Part of a small language model's weights.
Size: 10 layers, width 256, 2 heads of 128, MLP 1024 SwiGLU, vocabulary 1024, 11.3M parameters.
Architecture: RMSNorm before each block, learned and rotary positions, untied embeddings, normalized queries and keys.
Training: a variant of Adam for these matrices, 720M tokens, 15135 steps.
Each number is 500 + 25 x the weight over its row's rms, rounded and kept within 0 to 999. Layers, rows and columns count from 0. Numbers have three digits each. The size before them is the row's rms in percent of the matrix's.

# layer 2 MLP up, 1024x256, rms 0.109, rows 661-677, columns 128-255
102:534505494479476486511495524567502483497475465480545437512474533517463496500539493488552540486478505510511519506494512463446531478492515467509496486488495539490499455507496521534515481505481539487482504523445487527495482475529486506477489495488468531505480456475441507481507517472526471532469509475525485507449493510530500500550552457548515464521483496484503489511498499469537478499497
101:482517505546527519493517506462539529498452484483501483473533516489484491513509462491519537538473499492500512482524477479521499481459555525509484468493473486516451513560506497519511490488477483477547495541527506497525483550528478480497487539498497544510514518516470521450482500482545467486517554494466447514508487497500481529484505498490526489480545478496517491469456454484510482492509
099:496470470509515507501512526508505490515533546482468484534525508515503490525522502490493502495510451485532520466555525486515523513462516495529523482515540494479514460555486483514492492489491499525476471495515466511501521488485469512541476537489478482502500513470524461502523493432483477469504519497485506498457494511518517482457522518446513510456497486551548445524536502477484497511498
095:473490505456491478457498516447542485439479519463523537486513490515481475497468489554433523491458539528453504468494497489539517512532502521476517497504473502460474524526505505521492493470468467501483469486500502491466484520501488466472477506483535523492461493460526510487495490506471470519517491484515509514484489519498519533491485493508509513571513513500489517491524481532501516481519
100:516516515501444480519456507507489516514485507502521489517528504474498502500502504512454490454474493548496488510532500552567509507509511529519537494488481520512507506516496520489476542478507472454498455478452468522506522495477506554489516491439516488486489549493488488472494468482485494511476514502473471492496510515464461504495519508484474501545481513512514526527460480485527478454483
095:448488504510485513504481494522508516499491485519511522480487538517529480523474504508479551541535475538527481508512534482464488513504502562501502454484527522497503500516478478501520454469490470492533493482492475535516461485531473498511485456484470495510522512510489472492550438522495448508497538498479538531502529496545534498528491571512481492470467508523492500497455541504477516522524
098:534449548473459502518484541501464535523520487489482488522502527550490517497493527499450531480512508500492514479448508494444481487530505505527505556528461505484500488536505495494497466501511494496491529524506532516478478466500475454539492529484482461508524441521490476489507493477508486494518561523512511518510485467514455478508516561496491482523478519526492526516470488476482504505473
096:501497481490551478502495470497519524476528543528474491528501541464510459497534435479537507474468500508515449514472467498505537551478440473493484500498558527519499491506476504490502523527521498512513508508479510510547513495514468498467509534498480484443523480480458478507464488526537561535468460493489479479502512531472527512501510493480486503470478511541499515513510509527520524491499
108:448446486517463474493509455504495513530468529543520505437486510506501495490490499502472473505519469492531481494523519493497495510451472471464487488520493529488512494480451495485478515520454518493568495505478483537479519516472497519482510432522490516552527487489524458510511485509456542531470547558482476479513524503485459535483481467525509499463498517510535501499500514490507560497503
103:502475516518497537502461486490532510486530473523503495514473525492500476517542514495500458509496520499537484507499454515494495519523482489465522491504486526494517532490574471476514528504438508483526461513489495493507535493524507462498463498480527508467467499507489533462513510532535531487482523505477511509496507504493494478477464524519502475513528516452511504501485502476497511487471
102:509540527474463557467508517470516500512528476485491485481494493529503530522495481488544528466498542478517488493507489534486482504482459469495522528537506519549479483487444477490482523488525511495516506484477512501519536504471498491518490538484530520533523476467481496474520480505518537509552522535516492514486485504479529490515501481512465499523536462462556504430464509490517516528531
101:553560503504499500499483534479490520516462484438521473530514501497481502458512531443512558514463460487472521496507481477483495497482493484503460474496485527493470491547537497508519492506485482478548493513512517488489528492516459457497549496501546507501471449502501528492452509511482493475525519515514523518553500532501466469485496531451501455505515527485506530528529489517497488485505
101:494508495489498419519466487509502481485515508467522499487512480513520541459523519509506500482474483472525500514503526483481519492447505457559474542452513508526480493475514511500499467516516508498523535453483491535490472502452534485519454517538496519538531516502508508503489518478472498516497542518529503497531491527439460521487511499506467513521504479519524502500440477485493463457462
099:503543522509506451506505515450540514481497521509475438491507483474485454547486530517516477489484504512462478479500470521505503512484537445457503495495529484468510539475480509563455490518533498533523520491517496478489509506474506506481518518449461460498508496509501549493454515519451499529515508502521504534512474529515504498489536506499484513509516492496506491536518492449487487501543
103:473498479511504469496510480519499526481464556532468550507503445520476506538527497508485453503528550521501504517518517456523518458469479492524470525517473452535506484531512502530480539506510540505466497523482484498477533492486524460489496505510491481485479488500522495533503525505493486531537472516516505476485498497508522523531518519470541516484474497485496495460502473477491485508481
098:515537503479496502505498510462508496481518481502521516466518497534478525483514490468505492486538470513492518507470484490521490499495488484455488534523453491509519478483505509521503527468526517536489508492557479516508520492495469451461561507488526538481489502510506491527473498475486513463525509491510475488494517513499519506459533490473440534473423451469536508461511513507531493486456
097:506540499516549526486505471504509525474512511508504537506501491497529493509504489501538482458518504470511485461506481559513488449524499511494507457508491539465515501478507486489501468499521482489516493462511500484476509518526542495510503491480496529473490564504573496485488492497496561478521535476502504526508515499462545554492495489507464513485454483471495489511519519451473440496458
# layer 2 MLP down (transposed), 1024x256, rms 0.115, rows 661-677, columns 128-255
101:567521474527517493565481498499541517502494495568464538520483533529514527459463463491548492470514539487507492506464503502512473528480504477478441472566508494506500511530508517485517482514484489525542488505496482537498503489483505499468478467492513547495464495501525545499524489515520492538522520504502477486462557539524488512507498509520479513489497513480467458505523469475516530506532
103:498480505480474560479511483526521493535479509501517514517515469482501518479524525449515482508493509533468480525498498497483487545514518563518515475544505469542494560468516475525507491525477484503462496499514510561516491459457485548540489450510539528454486522487449456470470485539496527517539454505498455476481507456531489476506485494521501542511491506448495538519470555458519489497482
098:513496488557492538487530477499497555506493514512443497527479481522494462490488528478472500510495490483502536505557519483494474503516476479510485497530500543481524507512433494508512500503487510522514486464508513473523482477458445468487482449505505498512465509481518468461479477494496471464485511525493548513452500492510531489445511507461505495476504514497492501503522486484433522513498
096:523523476494514505489473465462548487514499484481499469452482527547454480440524521519499495536541467532506513479500460523554543511506523514483470491479485534492464526492529490492493509493495520509513542507469535539515531508514475468501498475537564553470480527516513521471511489500499482460512533521527494472512467511499518502503478473519493517505481499501487532494549487493481510452454
097:487512535496496497473531530514509517514509544554464520512480498490475522513507469485503571488497473455512483539472509494549529511476491540496527495452474493483530468521491480488513436476498515512513465489518481523502525487469484492529511504510519500480486446517549477446507507509518501518476491489539454468514534499513479494509542499519496537555479448469539465505531504481490505466518
101:483478519519485537466509519499514495534505541490512476433465479497521478527508503465515492477511476479493505539495554512501551451520497527544510547501525484536500482476536546488515495522490498499485492519452492501505485520483474486487534563494505452506528511513515484487496526497513486528521526480506521509509525490511471482543508496537490477544500511522544542493506494477436468492514
100:499526519503495502484452477455504449502492492478504519546518506469522480477503456527515525467492506505515445517504514483525454491494464509491457481471512512493509528485543494486480488526512513512495472510540556506543479483484505490484523514520508528486508531514484559482504494475515499452502475488481487539527495500506512542461504465499506490494487506510473485462477509513521479518487
097:472488472476492534490515515535501492519496459497525496474509503483498485501467494555468467501515484507510495469521518491473483535486506479511461530500502534489493469524529511459509473464482476522478481464476468509516524515504509496522457499506499557460519522458437474507524500535491517532485505517531566492498506520518521517456499537496510489494521490523525511553529537536484452543486
101:504512481518475531488526510488481465528525492538465496511535513530522511492480527456504506476519500483484494538512488495517484508508515490510489554479493530478533537493483478541476506472475505536452519513497484529469542461517485500496509513512516522498507519452501528498531509482530494509458480496506500488536449548469487499556493504488519479457518473525506473506470554486537528492513
103:520468501485479473498490497471490526510512562499507523497469506494484497489498505483498495527544478423486492485485480551516457497500505570536498523538474501468508470507471498477497500499507483487495481459469489527543476500482462545509524481481507507507476476508491459521508492488463485461454487537545569488521516534518466562482525506502503527521513491488472483523499499521501511544506
099:501523509498494526496538546492475515462466539514496551518530503478496498489457488501508517513466493455516520443508507496498484536481461489496524526510499506544480480544539499488464537494495505517491494526503480486516519512455499473532551508495537479488475482502531539531521493529523474512523507546478510486470498498489469476497464476488473499473458496496510484493526500508489506558489
099:498481510547490484485518506470461497486514480530489475485493540516486497508495529470463495520526504517513496552478485501522494458513509493506461511509456507488536465502548502502542503488519433481522514493527463515491542492505524513533467513472497555481471513511496451535507520521501497544488511465509532484510512480523517539547495512523504496513507493462545461481488486442528497525479
094:473486449481496516515499514515502496503500556513494512489468538483509471487497508474440540477515533527413493527499500519442516528467498526522480500508482507527489529472476532506470507549453475535515538530473457483474460483476506472488513469510456486491505512507475514488481469461530482475479524504487490467470524435496523517516507472472536505526508518449451521490501489504533514478501
102:476533501534485497491528507508511497466494466485489521529528515529508494516545542508478516498543499493519483489500456496501557530486522491519490445487488493510484478512476496498516536546481445545445453509543501536484499536499498491465455498519521549497495521481492506505466514553475482477478506575471492533423508489474511490544533536453504533518502505459492452525495536484495483537494
107:520526509504491495491533494470484543493474501486465487477533478533454502515520484463496478483541478502497484490484466508456503551505517501486506518475501473469490467487509475498479483494489500543495470521490511533504489534461508498475500499495533520474496475495467513439521479496473504497480540510478540482564547473513500502506492462463498435465507487512463493489506473541530539487523
097:525503467469470452523460506527480512465507475503463474453476516511464508481518502484487506527482520472507500472557516510451470496447478499497530519501464460500538496510517475469485528552515449496445513527526480512497501516471504495514492503496487471508481497527458513436493502468489501484526529509470537469478525516496542484511499503484465547512487547516447540522490466494488501500499
098:519510505483484506497545509520487495513527525503521494505500504506504507532532498501539485508487498499510517515529477483481511510485506537505483518473491494519492540460497510542508512528478467550496479512508479532508493487512474511474469514479485478513475489506476492511506527425495486502486512477523461517504517436490471481515511504482499493510546513555543538549511521508553476525486
# layer 2 MLP gate, 1024x256, rms 0.113, rows 662-678, columns 128-255
103:511502463463465505487520497519519496469471469530508491482478513477513502504495507562489531473514509468521454463544491488506500462510465508531492523493521523497511503508446459499525504478561491520499503457561535459463497506498484463525485500447485463545468498559527522519517534513490509460498506466521485479487506481530483495518549523495470476460457537554513500530513522523473505508507
097:496524484495478519507506527470508539486509455531480499471486517476535513481511526493526526502517484507496517487473533536510506468490517539493526506498522530539489504510494524504497545529524525478472492481529505510420525530555525543505510496489515466498519464475517502535533491527463462492495510485492483468507530494528505492551469517510517528492488543523537519486444531525514551539471
099:509504498526496531482521509551464486504510483523492555512507483497543459534481480530490473536476491517472504519537487509527508499517486490499482445551457504525516465506503489465494493538508477477488520524513529463492528501511540525499495477479462475483484436510467478513502534516530547515506449508454509482524509512559506491514513484478496503487485457518520503526525508549462470489514
099:503514487485477543455522509498489514474489467492466529477513483519478500478534510516526485540529478505474469528523476523487484468504478523499480484519483476537474452505490497496558460520488487493509519484538504462479493551507556488494500429507538479467515504544532514530485479451477469481513563501455512473527481508469490515489489511509533531496516553503497517516552508470479474526513
103:477504474508452486487506513448512545515451541477505489505481453465526499508524531516509482509507503536459514483468536511496475504497523516494448533494505480538514483530510535521484556519489475507498505507540466485488487501495524480517527529475497508520550514504528488480496461487495517534504521509512504511505501487504513516488534528507470525491471468450454563539494511509484525512494
099:507469479527484493493523464481503529488526477484479486448506486537527499484509528495446493469475488480530504469486480462505473485466514457541502491484502477493496525512504527435484508475500470552486531524520504545473518548474479476509501476532499466494503471530471475495486525543508506483504505500478495470514498514485473516515488517486517498566559500513466534493468500479495494505478
097:513515534498485510487520471576500512532476474481470485510498514459523489518475522545515508502552500475502491426451503469451461499494500496495507482505527540458516496550481509469524514455493543500435519512479514462505493544450490434542514486540530504496447486504478490504532491482516495484521525500478484465484471510501518503491486525496494539464485510500514490537480525520528522574524
105:532482470489442492493512453512494561513500480475460519477508499504519509513475490532460471494495518470524492477467560494486455458545484460536500475514478506499524503523499544471492510510478543511474537476457481489517485489514444440511522466511537471525512505527515468491472498475506482490545498507497533512521489473467523529510512510511500505478499473490489475494488544505469544490467
100:502534532499512521468527493529505488512511489536501467503513555427502431495508506485457502516537503424509473495465518519528493502523495465528529527480458467498527475493448507529453479505539486486517492481466480519478514543443523505477459474482514512509500481481472448478501482532487451490502480541543487504546520513505521509501523522483477481525486457525525543495520495529541525527503
094:502481493503510493489540514496520487498442551503479537495493477441479438484511514482450503503500485521534498468497518401508475491463475524508485496495497520475498499512505503477490487542480467497490506474496541466510532505534498482473515511484503472466485516499531468483492521523533494505482468472482524503508507503484517547502445463528505501481438513542471490514529506520517527512484
096:526486482509507510554507525517519513505470523533459514523488517510506479500508526488567495526538465486490514507494491507528491479508480541477508489515545549483480508482481539489479523478491515531479471479485474473502501500485551484530487527537515478479497487497505501482507511527526487516474471539498472523502495498470544483488499449452522531511503526437530518483482538494449523526484
104:523540524501485520479530487473439491495472519512468526497529497541516534500523490529511453459470508503545471510496502468512466544509503502477496501515501491492495486560477497511516547485545484478501513497499471498527515511498493525505533491500528475445494481493491481502515491495464515483560474489467486522452475491493518483473460489523474523533471506463515509497507467517474503538489
102:510486476475475508482515452461507541478501536473460477502469478511509508466504512495462494492526478532489491479514549526503459509488501483505490499467507506492489464480485516468489520478512480482545517556512491487439481495568541493492488481494506532491504525438536510498498494515509494551487523522480498571474548470497452496506513463506519506528522445479518498491465517522461511548473
098:495517492471481465461505516458489491507513500506536525460469537506472507437475484496515481509477505486451493481512506549502535544544519482531507507507517539509512528512507469483453504493490527510485492491479530507462502507546462511484521525471504500501470522503483497464577508454473523498557483515519473490493518490437505517494427503551444502496516547520512524500492531487485511485528
096:526514534493474523517504515484508476495498485529446528496487491474512462476518485475576499508504499544487497505513469524542483517495487510453450509515512512535485455493526529510493506498491510512503505435501535511447494486501496461546511536472511477520541516541549505510558496505459501482523462499502503512517515502494541485494484500474451471498539501493476526517525487497505482524449
100:465520444545501493513515465514515506492480463485477482493500502498504511524517545518495463498536464542541514469526468504537474500492514489505475504444466492470508503483566499494504489475487505513517433519533448482511488483549557488514506486539495494522518499492503476517490532534526462506514486546499519473507505490487480477483428508509502520438502503523482483501514480491459504496503
102:502489518516484518489540534502493500460506493516514535484521495467482493524547537503497502526460503482540483486501547535476514495504556479474486482489484506514427492496518507470502484517540485525502476488503513472487490496474537487528498488448473490491464483506508515548484488526502502549512486496473509513521532502512502503539512528521497446532530541459473487498537538503508497515494